config = dict(
    n_layer=15,
    d_model=192,
    n_head=3,
    n_kv_head=3,
    head_dim=64,
    d_mlp=768,
    vocab_size=8192,
    activation='squared_relu',
    norm='rmsnorm',
    norm_place='pre',
    norm_eps=1e-05,
    positions='learned',
    qk_norm=True,
    attn_scale=0.196,
    bias='none',
    tie_embeddings=False,
    parallel_block=False,
    extras=['capped logits'],
    init='normal',
    init_std_qkv=0.0498,
    init_std_o=0.0,
    init_std_up=0.0498,
    init_std_down=0.0,
    optimizer='muon_variant',
    lr=0.00977,
    lr_mult_down=1.5,
    beta1=0.95,
    lr_head=0.00702,
    warmup_steps=22,
    schedule='wsd',
    decay_fraction=0.616,
    decay_shape='pow',
    final_lr_fraction=0.1,
    batch_tokens=[32768, 65536, 98304],
    seq_len=768,
    doc_mask=True,
    train_tokens=216000000,
    steps=3391,
    dataset='wikipedia_en',
)
Each number is 500 + 25 x the weight over its row's rms, rounded and kept within 0 to 999. Layers, rows and columns count from 0. Numbers have three digits each. The size before them is the row's rms in percent of the matrix's.

# layer 11 MLP up, 768x192, rms 0.149, rows 0-144, columns 0-95
103:507527495489525503521513492488486471492471485476522528514549495469520494456478488542521493489495481462501479531491521467487510487468512493495493495583505467496482475516488510491517489484541486504518457513516509521506461516492505490514542504506524526471507486522536525463518479531496510493
080:506495497487518529504485467481452475516493508517532486512548513489501493477512526474493531509492478437500528490527479505521506467507520523526465512492460490514458479537481516554505471535457501494469514501535503472547453497473515500463516470513484472509468461515454527458544497482497526528
106:515501509508510499526492517508485504569483432466547480547496465505465442505517509510497470461498530475493495518509514473456492476515494459490503499505516517524530469489520520464469508489479469502534517499528531495508480507455475453460523491479507465463481471488494479535492478534447485507
109:502472488477515482462516535493522496511515558522456472475481529521522466482562489513512485465527552495501498531468530486497534476457529493533508510483545486501508477499504517486514419493498500508491546520480496491500512535499467516461500529522498499544459517532484508493505510534486505494
093:499510475496485483478480454547480510508427511517497486545519521457513521532468452494495487488504474518504473513497475508500518542499493500523500450509515512491472526511507490506517497486493465516475483489520539535522487490494497469517565487495490487542489492552484520488506501477493470469
112:457525466468509490442500491505500524502529488474486436500496466485471555525497513490494462520451513540475522516559475498517500510472521505469508495513483434499535492492517507502470433552506493526477460536475483506491483508498487518521495455518530487498513544472507493468480521471511509496
095:523489450514461522506496484498500485536479460488504491491499500513543478497503462534500509504522455493532469482513528518456458499536536483502496438522522514487493531510521501486454463479493484469493489515507511454553486508468485533554530450464529472471543504512518469557494490488505485469
092:514485508511490512516477484491517521475486530474511479498486490533494505475446483465487513511439477461482470491483530518428479478482549494484524493515502527544480521475497490500481454511506489527527530469528514498528444506501471506478489483494524496481481521438485479553509499474497517530
101:508491479500504504525507514499486488515476516468488471497466520493496528511492488471542498468486487464503485484501516505487555471509533534487500520500567478484509543467485515464504515503494470538514490578522508512541507526496493536486495482498499471455474504485493518540531499494464506487
097:523489535471532502541535484480520518515500481507508477528477494534531482503487497488532476498524511511490495503536497508513550465434559485454486506486500504536515491518500514524475540501487527479510538548521492479495491529521568483504482524497512526451486519564537493499483481541483475482
109:509493488542449506460526489509494504518463492457501480528508465465545460485491505523493475504530513487535475448487507452508499507498478479517548496467504488503508499477517501474483473449518486461499507509464502468516509474454458502485530502488509481456488495553497500463474497501485484513
086:473532492489516488536479485478535546501503491507505504529486467491511532491488477502503515495500485504492447426523493505514534471478501403506477498464530494495535511524552470503540512481541508540505439506477462490486488509489453488506517433493510482538538503523463485496513477485506488495
079:448483508467484508468535481469493444528494472480491475504501480526532513523455505532493481511493526490555523545469498444468461504463500523488536494494512503459550522531487525494499511535491486455549494468481450484479505489501489497482491513563492519499508531529546511557495546511531493438
105:477486474485452495504501471500507522509507522498524466498504488524510561536487469512518477497474452484472477522442495475483505545547493564548461435465508540523453517524523437495494510521526482514534516494486478497481535537463470482476485503478506487502487524517501514544484513484529533509
093:453470499512503475515450509463473466508502497468484507487514552522491523537515537525524510513496531490514463529513512518492533526497514516533501512508529514536479499486487502479500517504516494482534531524519525508565511499472531525466503486465551491484482493573486477473523492451512466457
104:515488475451519462509520473501505551505523486435516490540512448538489457521519494493508516519549500522498438483478523516452502512459491511515509523508519488461536463558535478481506504544503482513525557512507505493523476512526517492495539459523513503496516493461532517504497499501496511500
103:466497495497481480522521500503457499476480541504502487491514481515527499529489507491489466477487472500475526483528498500462499528480511496505509491478463497481517509519482492454530476497469506506473476514493503513464470507504504453510494451537491531503496468539506521484476456538489531549
095:482467502491497511478459509498518482466463534489519460472464444461481493483482514537533505458519494493511464552515494495482499503497499518530519535510482557484476467488505540445472531528508489508533487494517511476493506512483495494490481520509515513468495526502476500505492513508506528482
097:479512502499504499548546495481467521498504533479455481475489478482518493520518524512509497520515484499493500500502508518451472496513515525449482493519464504490497426467480535515472528499502481478484452503478465498539512483499521500514499467565492486480503542506522493523533559538502479507
089:462488523540491534428479521499490482530498497490512463469541515502504499475532501448511458523519510482471456460522506486474501508489459497474509502517498506504509481502487467478513517511541474471501501481454529533459480538555510513494532495508446522519476542490543507491478529529496530514
103:471514522469519480505529468488471485488517509507536455509518480506497526503490544499474545482503475489512482528521477514506523471484490442501516467488493505456515482460508496493498473481489482495486464514480477547505534511465506489533492509541496508494524483509492480487460481459508457521
105:506470484482467477532506526504509438499487501494464469475494530533486548567500485513471505480476498487479503545526464498484507522489444509462572521532479490467480516504491511490502421502496506485493517509486510441536514501491510504513467499509526505501537515451531519514505528503526500487
112:454509488488507492461473458533462501510496497510526502518502499530513475506463505479474475514513514513549504536529478565468497514490456496516534536481460463495553505454490516504502471506516498490469530510486509501491498497532487568455500489528503498482536566499530540531476518458483485512
099:479512493519493482528521500459483464473488504511440512441492518527472539502520489479492514493491469498495485497480495459540526479476505484521553520500517490470500465455519538528516495530465459523483513484464486480506526490481561484523471492474516492520468520543516499490501501551509547460
095:476490484549484473530528512474487514519488520476542501492512422517497510530513508511464502536490480461471536504494481477471502505479458489492539490491494479548453481514504502499475563527531486492545487537474532488525464502497517508524521498534478501489512470436522444474511508441476470478
099:498508479466484509522499472475531552482502514496505474505503478520493533511535511470487492506483504486527472508526527522538476512453500492497466522544453500523488504535511566468539483557513491501502528459512499497488505499526501499497501515523501511461499574504524497509538499490494521477
100:502486494522430511513496490541486491494533471483493492491499505496457491495473495564519491453513500501493535507509491461517541473487499514477489546533514523491466517496479463496505489525497499486499499490514490495488504494454524515488512542491527512511539506521504523501504516531534517468
106:526483474453504497474520498475500463459503458487499461500518481506489551522487503471494531538475447478482484512526486518481527514485484531537480447484503493487538509519504503538457482511537484496501495467513520493519469517515458508509501438490527454542465526538511520547519497487497533518
086:484491529522498500558500498500458511494494526474513480486529528474518507447491478512482503501474509495492502494517542500498521504560497500527500465520499512496476474494448462518471482535471494498450499516509498492523487546481513506494520516525526527506464500538433534510532489522485498528
108:522530479507483532499532476489443489513519536524498518526457496514490474482483521510507532544501522499507535509516482486483480467447526473472513500562499496492477551470479473468499479512495476485463530607518491521504498507477522512519482517544492524491539514514497489502444556512491533430
087:506457516515497518549485489464548475500464482511522505500495505527520524522507488513490517478470477505483498488483513482489494481478529527511525501501448491539505508483495524500546473482463503512536475522466469504519542473491513516525505502545471502485498526483466481524531586475561461516
114:477490484493507529490500453522471536478489526512492498479492491515530498499471499510505506499473498486428546520495520490507513499480444520483517526521508491529484493509495483472503505505505523515509502477444512534482531509567491529472483454500494531496476503554516490483520539482528507474
099:438461496521510539554456448512483534462486523505482510521490494497502486524517497493497449476475513509464526495493493511467479530475518500521503518473483521514467500470492514494560468520511466490493464534497499473456500488485530486511512490509544522474568443506490498478519520524514482505
101:530472523516523453554493532454495570517511456468505494462495482517482507497522505544479451505468507526494487452543514480442503495520479488515551493493502480500491517493518468514467518506513492483496511479498485519546500501475534515481478484482523475480513521508524501512509529482528499468
105:499488506493528486486475517536503507550486549528519469518513508534491524493471491501483520519432445502494469470544487449529520553456502482533472494465529506478493482474490493463491539492504509510525529512518529529479500477520514511518540483501525486462473546506547469516503500515487487530
096:491506538526471438557498482503469472535467485497504514489499459487574516522474490496527474494501517466454520553478519480490516469483506499473490529515480489515482528489501477505521484517493509499501492573514502457488516527484481542497452509478470492526502541492498531495485452473508534480
103:495512499500508476501472495509526461541493480520495522495505514519488509517445502531464510490460481477500467508497435477475498541457534467459490530519506525543495499455486467478484563496531518518483487460494453472525472495489500497445492527479481520479506495530571469485512498480523465475
091:528491506461479510491486452535530492496514528489495521497531458506515526461468503472491477498530504512515480507533506512497476515525478505495534457459495525512561506492471495440464519482554507482530491544541478502504499540531501487527483511527469567494462521504514502492505477496518517530
089:441480494503488515460500533492460496480523500487513481490464484473501477503521489485508507513527500507532523522523506499453500515516520474492507515513463461549541469460555465489491529485530508485484497498493526509521487526494513475539509511487520452497517531490483505484520509522489534515
099:486534484488504501478493484559491491464491472523518530575501473521546516473509545496508470462526488500496490484496485503504535497480510513549493476503480535503477496472521509495480473514504478462569529516510504527470501490474524487494548477476514506498485522502521441518491531504468516483
108:471532473483485466506490493527480507503462521474508496536507481478457497521526517505492532536476484523498492523485450522490488449462498495513482460520496460512491509521475487526487508481458449490461525515529467479496520503500467497504469560524528490489452484545498489429484525495514465505
100:505550544537481486533506453505515488536476460508519530549526481488445503530473515516532494482516497508503490499469539476496500475466565523529492495479531458528519500480495493527570492492498531538492528489480491511492506504507482444532523513531482499509452477552514506488534497508499502483
115:554504515533470494452523499522538524485471477512490563504510507486518510491541506507521531481506457501499517513511565512508464509498591478494507502481477502523475481498512483478491482509520476513475556514503486494500527517467477503499537503441496487555499507496525477474526484537470549493
102:475483512523550501567481520498486461518489490476476510481517481488522542526526498536520495475481492482481476469456487494472440503503532470509468490502464498509441504482488496515462461495485526500488484541498513507515464508496518520484487493529503484493500498490532453500486519509457462495
098:493457528546498442515493482512528533513454463502500491507485501486515550533480504516524429495508508506482533476531497485496493462495510511482495527516458501474476505519487496456505493502530491502534533545518540508507499520455519501499468475482482487504487501473541488498515473507514523473
117:531513530497447512503528514471501460520544513500523487519505489512518524476523501481529503459514493521504486512482511509519504551487457483480476529471490488516496547502493496470488496535509531432492493532468498496489501509494533497455513536497510496439526514498522488501479525461528471468
082:465540499506509543489500453542532524517509480513514500558520521520471499518528536499515463517504509514484506530515470508508487458507506482480510463472532474509501540519543518503530507532483533487484575496510507488476450491482503455505492479478518511466522482514479520486529499454490474490
106:496550496459504502487450503505504566499537506543496531465466468485518535506520525487474534526467470432477504534572493488476508495488520515510516505467516532520551480513513478480537515520520515507497528466458495506471538525503504513514526521524500477486526493522507527510480522505520513464
098:444504437536509526465488469508495516495517550511528484504513490519512443522447493475522512480534508551507511534481528507494536494480496518478520477492483542562455478490509513461471499500586500503512535510503515506544508511523489469466530491503468462484459505496514491498545483524483461484
092:462505517506503502496481479482526515494510520475468474441526541453527515520531508488514443502511470537493501496474539493456543552474504466515528501494482492502434513472516457463478473532520504481485515523496477528506457520456527499487501475500480507477517512522523496484516503550449546527
113:499449495499481492498517469533503529504528536526470504519500506520470504523458466503507514488500508464504475507514527471499515500450490500522476474487507488476492491515503533527463498564488482510512518509481520481505504489501477508504532503461490518508484462492523482543507497456495554466
111:540454473458514413552503494448535491497492475503476517516467456505521511499469488533470473450497518465472535500494512511507466503539473496511435498481493475480493518474498487469477458474492515497489464435471484498496493528506490520489533498514511523519451483502514499465475529527501507481
106:493528483498490515463501530515537492480513498511491502514517477471484525483485478482521490477481497544540456516477537489470575499510511495481465504490467501489479501508474502507485522493476480573511523487499514486496499522487515483511499473499471557474514494533470489491530491509526478515
096:511511507468474510529471486489463525512495517499484465501525524509485505496481515460505519452497542495471481508521507508485520504503540520470576469532532497487509497493516481472507463531534490498520511544501468489452498536515446532544441489473520485433508509494477492493527467498501532494
104:451519474480470525488474474499470524488524492488494502482484496536512494555491499548512505484528501519449534513495436490505520482560563528472544521487518509482501508502535493501516488512510512493514503451489502501481472490494533533472506476461493466522484499485520486450474540515505483487
107:513508552483497517503497499548510512503514522526486514476511510539497502512524521467502528502473464452509475515507524472498492502486504459535502465497508504528503456485536463463444489501544495530499532531515528480480554509488453507467504527509503510488517494472505472453501514515535501516
096:468513517501473481478507515511540494454509496518512507539518555498516507536501486479528496543525488483487527429512472493466472472500512496512499485574476497524507507520496477484532504506550483535463466470446503531527541552501500515474494474506540566480480507477504500469481488510497493508
105:472509519466511502514525506492515519574493526479454485513500502525502548493493533490528517484493508526477537485523452471505527483505512416548522499506497508545507462500494514518513481518500471474509502453485505491487505514519511511504542521519530496489519524474516463508491523484512515518
101:477467501478525528470505494549485483498516478464483507528535506510496468493492489464477476465509489482511494482530489469509499501493491515511486487513524480496501488503488498420485539491446506528514462472481485493483522492469545472483467535495541454483492499484501503432527483447497500503
100:521545513494496491491478505509550504508503505511516471501519442505528479465473435516496506514503506486498504469534508479478515481526497483471503478520504472525464483527520478489553492468524473535543511492449505520490526500509500463533551490484511497530471492507488514457511479514502533517
103:487484504491484526500504482524533452515466532496459550470498557510541485514517492519475529497494492491504498476502460496449472499529515459494500467457496486497502492519503530467491506465516495507495499474493542476506528504515530494459504479491512464480524441541466487510520481583492525482
091:476554499475489510499506488462481476493505523487519501561463469529468511514510507505487481492516520492494513519562485492496531510506466502478478465532492495529553489538513476561515568511503498493488494548518520460525512499444515478484530503478476525493502480517506535490549465497489463441
100:506493524530490461488545517519468475516494494486507539500493499495477466536519528515528530471503468519498476509532476477535564455526501510474442520494465514504483483498478509474528520476519521488534478492473512540475555524487510489490483485485532504533503536523460461482533485492492444510
095:533471494511469505532505479462500541522510468513472528482482508502480455521458521515493510525485486509509551519492489459471474480498514527466510477559500517505500458487501540509558472507492520520514512480525502513460502529451504528459488478493500506504512496517490530452481511481513528487
103:494461437530494470484478524537487518509502510499498503472484500511505498570527476491498506490468520464485566506517484485548505478469500451528501509475506498567494489476484467500524558506486497489492515523524499480511490514477512531505496486482531481518500486493560495474513496502541487473
113:488482494512491529509482525467522482497460502478496518497469512534497450469488485531526487489499521516531468540471468492482466477494545469565537481521521497485510506469489543528504486478526518495508479493539507497490487532486522503518500514507503487497502519477520529457529461511541496478
092:486498482467498549477518482539517497502511509514462509509530518459443472480516513500514529487545476483512493496510439472482482482561481510526490500503484483487452495493494511495507497473486519509484513525530511466507490548478469434492434502486464531473542511529497512493500509562454510476
098:505542438488494517483487500514517507512475467445534517472515492455519489514555461512476462509511484472518543474516527536492520512500506483503545457512456506515498510511509468517506532488515483481522502516478491492477493492435514555543552512467507496482487517501480505502538496460453540521
093:478507496509496495506490483534483509502520556474581532502429468523521532501525512536486464526495490532442504507483495467492477469505455507493498487478482486560526480514515492487524485537523507539541514521517517508508505505445522480522529485519485476479531502511537516463535483478515486488
103:490488503502513478508504543500497485482473496482520511538498526483498483423509526513511482507496505465498496529516487487527488464493553461500466496507477493483447500508517529427485493502528519514475523536513485496490506444509490479479490548496524500516488516482499524492540536534499500510
098:458519528530550478494539465492511509526524525478514467500479509498544476486490507537526509488490442476494442511470482527449554516493476520496475537483491508479483505459470460514512461516556506491498517478502468456512502540528507504475481534494504469482508479505471531474531460425528541532
092:458501515512487499510467483477495487480504494491459513477510513512527498480532492476545471478504475482526508505496503497537535576482496515508511466504550472492519475484455499501503501521487455464453477478521477518535549534530504483508520528485506518493469456476484521512478517500518551520
094:515535504523508515502531484510485480509480459556490491484485520528501534498475495522519493494541568521500497512495484499436484521506543503503499492565517489541523461524545493528500491529505512518520479511543515471532504537468500518495455500506490489512530496522505482483458481480497486493
100:519508478504484495509525527543486549472483509476510505492520469531473531596492473489501504495507515537514507511492469512483485481496521524526483526514481461516509496473512525462524558512518495482512499502516497523459510516494498540474483483515497504497544492566476470531542501489484512492
118:463506464506489499512472470500476456498523461482451509462473482477491493486487542498479516468524485499511469490504486498512415524471529512529466529463510531501496506492455514499531509507466556498476512573522497511498525534487532477518506538480467486500479506509541474506532517485501492527
107:529492508484520482453503461528481518533495501521511510495518522495481502494514481495546491512478504481515500466491539500479536491516504542489508465505475498523479524480496505468513518553503503532498504489493455496542528480438527517489510530501495479446509476485476475498516520528495497523
091:469499475546512468522505490485455467452471460496481459492552509464506509480489507489510522483495491488539498474472478514512544480539491500477490518500479532487489482540540489532528451520493522513504500533500467529501472504502487532498503514508482560435445536499528461478529527477491578491
102:520521501480480518528528494518551525485442502534547498513548480517538535518445505469488518471510481473476499460479555478495530526465505536500524539503480494469480508469521504441502493537509508509502497533508482485482508514499545484503493489494493473489508506488483515508496525500482491448
099:502526523490460493471490530527518523454458492496489492541466506515505504441532496499492465476513514497491489504504520503481518537528472494467541482483535423502502495474505476508505451506507462507529550522476505462510476517485465533508482495486506490463488471522525512472469499506487477475
097:499554497516471527500503504521490473487480503578507550491473463498493483523510548543496512523548496522527449544557450483503511456485459526516508515531453528517512469513477485464541530476515508493513461537522462553497520531487464526494505483494476474519482481500489475474502514498514522517
111:467458526485523477528528510493498506523498476468557503492531507536525520503495495523516496534524476508427466503505538497481470537481489453542510541480484494509462489544528467514523475495511482453498502515503506514441491513496547485500528522481500541523510535485538468495519472504485462557
101:524552467495474520541517517509508487481492472456508512491487527497536534508459480527496511521481478468541496506508536526502528484480493525512505473462498515527474513508502504511506474485475427501497482486505503515508480507494526489480519524468511479483478517503515493538501469492489542489
113:492461491490488473456497497520503479537512503493515502514485505483536528509510476529518459483487515533463495518493493499475502502445519487488520539508498513483474512472492529551504487484480481484460472473483501481540522491456505482504514462468481487485478506495528488490486563548500492469
113:555507499503507541503494492488472499512496542467501496506494492491527446464514490472495480525535485510485523499556511487491457488504467520529515500534501526529517483525549517467481516530506518485505468516500517489534476541470507530481524501492503489499480550496546485477495503509497490501
103:539514479526503465543506477477509502519485574508503483499484473489501503515514464490543516491535459514514511520487491482480496510523530463514530520497520562499489480453491515503512484480543537496502506472497505497543465513493517509510512533490485474486492527510522484465518519523521431496
098:478461496497477518529492460493512519480512469502466510524488484498482528527505527440528467483532492519468489512480491525496563523481522526493509494553465509499487530543495480490509546539497475468485517519471529460494513500439507510468514514487518489482469497468472473484487493525515510462
094:492525489507534492473511551481498461520520490507501458505464524547479536488467479542478451499483487488532491525502532488481477542475490483511524540508483507503452505457533539491511463526520536492513498469475497517495512509477492509499463493472527473489487497505511549496502464485469523466
107:498494490503478527472466499463516485480507517466467490501526513474509460525527451489526542476507501495489485499539532540532496483515508496511481500460495511552506508478477555522563490547490514515550536520513484470516566504503526528493482510541489517516487509492489483505536542481510526450
100:491537491541490489496489496519481521539475520492489530538525511487445516515515488489515482533526464504461510533510460513512513490533501535490477458500493530520448463516459449458482482509559506483509490489504497499484498483458517506497518506505480477483527512468515484523432482461504500492
099:547502485488502502518512540512497480411530508550497469487487501515500508511486519501463479512473525487517497496497502480478518523460490521462520514556537508495470492458458509507513459471503522506517464473493444522539511564486553508510481474485479485521458494496514481474510530473509510544
108:488466521510527507500511478492519508532500486469472514536485505421489490500465497521480445527507508530524488465522523488483531480524537527555509495487527512523477533512540501504441456556473500493449500549487496487509507515476501458498518419481514492496523523522493459498499471522509552500
097:513522532540478524557480537522490478501519520495490510468463502474509529508498487531522529481507522451511426498496501506462530527458498483542522534508480503485478483487535512473505450486511521475496525503513510455473502493498539505499485496503489533460526508509490485523480524500509511475
099:518472508486517478512514488517497471521470492504472474475494472525518502533501471503535528484457494477497486496556486464493540545451524500517472517510463543547536521491500505458539532520479506466462557498520482508503522459485517519498495500486473477505502531470491520491505506491520465470
110:472457505540514475508483532552519507504501484509465542474477501541502539466448506503515486488518533511473478503467482509482510481499502457523498490532512561477513474496535576473531493506544560509509545500488485510513505515523537493497572493468479449451470512513537490489491484488507505485
099:430488517540516507485492496501466494524484500455502512482494525469462513543497511464494508479533476495505494490508536503518544516472519505475514489479472452485490504518528518454478453494470524561471502481513494491502532513508498536497501518485497510493483561523457487505535489512505521507
111:493495505511481447529497498516548508530469496480528527478505426512519470473516488531509502498515534475489492507490475515535504492514511513498509534506489490495500461475504495513507521528515476491496491546515504493529522480492507493479478479483496496481524504505497447491490475533545492516
098:479499519488520488516501487497522507519486483479498526486504508539470508514486525427490505483503505519477519462511486493508532522477554510495478534510499504497499502467520511475553473534500513477488534520490468492485495551523512493488495495484561472463523483509491549460499538520501520528
104:492514530421498517473531491501515550503553559492486489481470509486493477509513508502494542528521504498463474480498521467533502518493540509484528495493489508517505468511481481467534513490482504527496503487478478498486500519488485500523504469478521492503498548515462537467548488488464492524
103:483510492510517497453484504525501501458478489488535494532520515524503477534537522520479500483509517486509452513519460466476466492518552495504527553501476562467520490508488494526485507494534525484512515548573490473450525477563490500483517501475505459515482544506525522507483489527512496511
103:522480490506456523498508504489476493532460468500477502530524487520493487465483531531497484522491532475554473484526468457466502482485510498511496502481519488529454543464498534521519467498550453544532481522507498493440506480484485479496529497502529502514508487494521471556539483474450535524
088:522509475498498499512531493506490506513502524514478548444506519467493516469494507490556496451493482503481521537473508487515497516494449485527495468493514471521522488477490515503479479466450499498478493473521479473537513529460479514481444495502514496542454527506532550487512453468480517491
105:509510505463474514493482521493500489471493525479503514518495513483464516493453518495466489535517549495505476505534494493507519489458486500459482525479499450499468509516478522518527483491443553409469479520521498468516480480473448526496481494503545505450488495543484526514492510538537496515
110:531462533505538501524529506521499526476447501513482524508481518563508467513511514533509515438514495490540479517467484504542492455523490505490519502527459483499503482495488462548481448501522546547504487509487521499503500502472532495490470474484523515498530457490578494535500530542479497494
115:489470487489456518512495517469483500535471470459474427531498487501494436496495539538480530521478451504523472495494480497511504505426511504508523498519518519498506483501495477450495534442497484459485568512538521453507491485517480485493498473488478517516504524508531506484508496461506482488
102:522529517498519498471499454477495482495488458523511477510492495513487489528487504555474517459513459489469508498506508511515483535487519510451464514512469484478489504485497518482501488526487530462524519504558499564517493501491500496467530457470472449508499530484465476472508525464514554485
117:479482537531484524507488452505476500486501448469508524514488508456526493470516490519512497469493494500492479506474486513498525460490528432452494460465540500476496513484531525538500493487541497494533461518499540517536466504471519499502526473465464480475457527492490498510499499530491501480
106:540513542528462530521498537514506513475464454504505518480515538512520492500492491531555535444479519485462499516515495476480529443525496491497503513509517517489530513490530528469497492526553476516483547484533446473449529492487465506491513502487520530516471476484509526478518486507505502469
102:488487546507508532521509449477537476504504479521544500514490495475540507472519520522488476465483473462537490491500543529512502534511497484501522514510537496494495501533476439477488524525516556510493493471483539525529540499478508482497502509434491476505477517524505453472503496514501520479
087:489562498474537511539531483466480499506471509516522481565509483497504488490531487490494524539521477509516487494510485488461529494494519505505541517494492560481447513509533520527499497484530501496494447533499440516472516474558511480544517517444512485479463482497469497503584479453496491501
106:488470525540495493497522527497514513533536505494484450505513516552501526507510476472464455497521488496488469484489531484503472467481491485521524479467547491529489478486499465494509488526485477553522512502516493509501518535466458490467500488476487538570485528527500483521519486521498479506
104:500526496521472513510494463504502472517521461477537514551506524501485524494501498493514495524534489493502487513479484518440508490441487459525538480498499442551522471400493504509480504532510520494472514481551510497504519470506493506504464526492509443510511510483458500553539510534471492521
097:518525458529463475486530525487488545522468530522488516507519527511492506533524509508490436505490447477450508508508499497500481491422510508498514520545501512475521530485521485512476503514509494499517550520472450526525505502482477463539492505498512525481492521510490524477491462536470531484
096:470475463504496478493448551510517506483488503474492475517451466506488557512516503509493507523547453511488531535539449503506468521495529503543480503509501489501467524499487517494535469519486495487495450499530496481464507504522494516502514494478452547514465478508526505479523452505513472461
094:490501541503442537486587521541504510480494495490472468504498475498536514486500490511511506510494498531522521487493531545474473494513515494489516491532523499493503514493517471504531465517456492532457470468503494478509444500478481450499526511469502511520487474516485532512511527504506509526
107:488513526521562468486504513492525523520548498525507520512552468490474523502487497490478532521470469516501492461470508474489500483489507489499510480502524491504524523508527561490510503524529499515506513517450507502479487491468483497489508491532512512515525498490477503467513492500493528496
110:512463548453490473525534495549464500510525503520507496502494497513481506486444488505484488459466454486491467489480536469511506478503518534471454481516466482486489473440487485491510503556487557463532484508495483465520476522487519492470488497470529541507493501484494499516500512450484506460
109:512546516574517461483540502496509506532490516500481482551509485494523425546518515457491549498491527533478506495540475514429468473468447521479487487530503472494514504556543494483518554529506464497491525533492493505484507519480490505517480516504524513529505493483521507530497500483469500509
087:449508480519500508564482452525489473549504468485481481476496498484447499522496520464539522505530480501507511500460539542539480532492557509501519467528484515519480519483487473496496532515488443546505485500532451492512533514493512450499536536478517477503535523540508465522468501508495484503
094:489525489526485515496512474489506479509544537498484515488481562443509516538501520462517483506499509482527492520460521512503535485472495515458517481496495433506491527536508471461520463524470505477503521442477476447489534509484519560513522489501500491462484538505462469478539476488501532481
099:538503552459503471529496519504469498477493491499483512472523474533508443492519486470506506535482530460542542524491509508514505502483484524465538456500495509542490525498522517452529514523517499472510448496529464490513516491489555498515472493521506508572516538507507496468484504462513558458
114:482440497491496492518470541477521506536504508456505505507483482531493490481502505507525506481532517500511538483486495524472490476485478516498513500493479518479494488508471521467556456501498478461488519474504489494516558497508509521502488501525491520527515490497466475518511468511458565494
110:480489493493504526481521513502506489516535552536535492510534514496512496504486465478482512476478500495518482518480565478470504494513483510505531504529542460499524497488489485465495517556529577506494492549508520499519507520491470522503468528489506503527467509511496491528541508489507501453
097:500492518488490467485548500489475561544488487486541499508466479499474504487476495511468498532540477547468467462568463465545455539484497493535487483520526526465493511466494474490509496484509504531486534526501492511484475522509505476508487478474468440505511550479515521502505556485491528485
097:544508465499558534484492506508516474512507470497526483450485516500423449532494518479487512476480465495497484525521478480507439474515496513462462511473496491530499528500468532512467466472533539505478473494509520533513497526486449468484504493498493514497470490532485506491486502501492504544
115:497508527477492509484553482491491488552483557477489508501516501515468502461488494528514533473534529527500505515503484504500533448480532492525535488486512484497514460517490522519541520529488472508486549512500514493501510521484542509473500510510509527514566542471550516492514481513479563504
105:529466441508516516507497504483504516484504509458472512506449495482512470476506480502493494494540529488494500529504502556489503515466513502515522501539493518476535482491494531497506513510474503490539549511496474509477509518483520507500496478489472475494471506494493496482501514529471516463
110:464456488510502518481509515563499509481500496503468494480469490508492522509511463471525508510523498562468492488514477507533505477481511431513531514514535517503575470493468481527484472497451481534530543525462539440491527514539489519532496505485485501477523520463509494507522492533511512459
090:529490483503500539475526490522512516493554497441488520483516515535475490510456470467524537526545527476473509477551454466506496479517440521491538488485506473520488503532472497484469499458502511505482453498534511491500474545492469493517472522514455505495462466485487490475540528523479499491
100:497491494469490498508493493496496484486504493498500480479547500518481506517542509492500540519537549489490490501488455506448564485524511493509517483473493518492505506531483500535498506485527467497510521510456516500485551543469517544458511497497454460473475502543467500525452467481500458493
091:499516484514517531503534521535469487490500506471495506466481511469521500460521528519489518499514492486488498456512544507561510464528515505499487479500486521490476551509523505446507473500473455454504474481522497482479495494509529538521521475450548514439463500514499471516469510539477500457
102:484498506527478516563489506534508480550522493513515542479498520508533504501501535503494488502511440504512505563454516507464480501473487523498507461534471443516506492469498480496494446498536515533501509478481442514496507499534495513482530469513507500491476511516507544518506470537526510504
115:467509519491508478463479497499483465540510515539519488480451462486455495502554493508513526495517481509447489496512523496494544452486502537507512473494524478507523478486465481511540522515479497501522513541496521501503502514452497525506521501488492470483466585488526490486519477518526526499
091:484479486510468472512508487493489543464461487545510504555468484528492527524443483464477474465517513491492546476517495491493500474509481549507513525523501492512495495514505439523505496499507522507502525556538494442472486488471511480458462475481509504472511547489506519497485535481488520501
097:503472568459504433526496502517473517510488504464481473536509474458482496499539507451547497488515531489532513505519453457512487513499503506490431436515491498477456512526490498475523503515552465459475486520526491495527508521465487481478511498532474463500499489474467527518527505496487487521
097:476495499512503504513487488504476484503511520432529455512534490495493522487500513516509502471526499510525488520528508451468525505498519477471515515460520500469517486570498505442503479485477512491519536498525475521517507506477512495435531532455509503514512527497475511510533480520508489493
108:489479472500477486552526496524456533472508519469467503463521460515497490467495490513519453536510504447467476490493506497490464511549517510488533497476499453496516486530460491489472524522514471478495478497495473512501483535542488493503483485513522510537529561477500492515509502475459478536
085:526494525509483521521525497526497495502516478496544486495492499518520479455491494487495528496492481494475511511514494525478528478481512533504496534472468520526482532526543495514519506502518540477489490458508448465528517523485492520549503529543497501576541507522438546490525482477451524517
094:530493442516547501474490500515504488492465539498510495468488514497505503532516472478508484465515517506521455550513454514541501480501512508510512500472538517542499502471490511520547497530505446467487496523454494454504470492512500500506497517544470459483492543507463477497495498493517519496
108:501515518533466476527524557496521454521475495478506530494477481507501499497483482485530501525492441510507476519540484486471505512437551432485501488474496532525525462467499543523528474498464533453512528499501520480551487495501481443496482483446481489498502459538495497497522511522493507520
106:493459457499468480484526468498529468468541460500509496496422455471507515535509455475460475501489461506441493503502500436498518485524510480505526505435529489506507416474478458529501482503478525500492489488505532488522515538477512518493496515472512459506483496495510482519485504504481480479
110:518496479494478471532530502466511502514527520454457537513501463547484455499494491469553527503487437467486504495482479530479505507482501498500468483475528486487486461494492467481493501492518502513505510511496508485511495467515503473533510532468496514499526465485469423493525480510469487478
106:523472484477425500504515488466527505495501510472519509491451504477491512469468503514499537474494480474515489578527479483497521461491472515558501501520556477488496491484496525503471519519524449495514531450507487499478493513509540515465506491483500473514415477485476475473516524483505568500
110:521496489510516525511460481534505509447477488473473511519520475522487511474482509494508480543503477492513493521494516478459477502515566504512509497507491483506484537449486499476556519557489485509516475482525491495478503524470484501484436476517458487525481457494460497501469525460469492492
093:508518498502500528537480461526491505508442503502471458465478519483525522514478498528486465510518467578560496553506489514468504481474487463474507512508491483495513520544532494486523518504471462490512503501471474528456500515500494489525494510511512495495517529509491531476519475471485477516
082:493490498500552514511463557528495511465529477494523454546493490489517502555497492484489507523513483543470484527520549488488516490481532463520477470474508550504505463487482557484513489558495518502503518498497515518491487494467471515492532520483515523561529464491483507475513480516471531490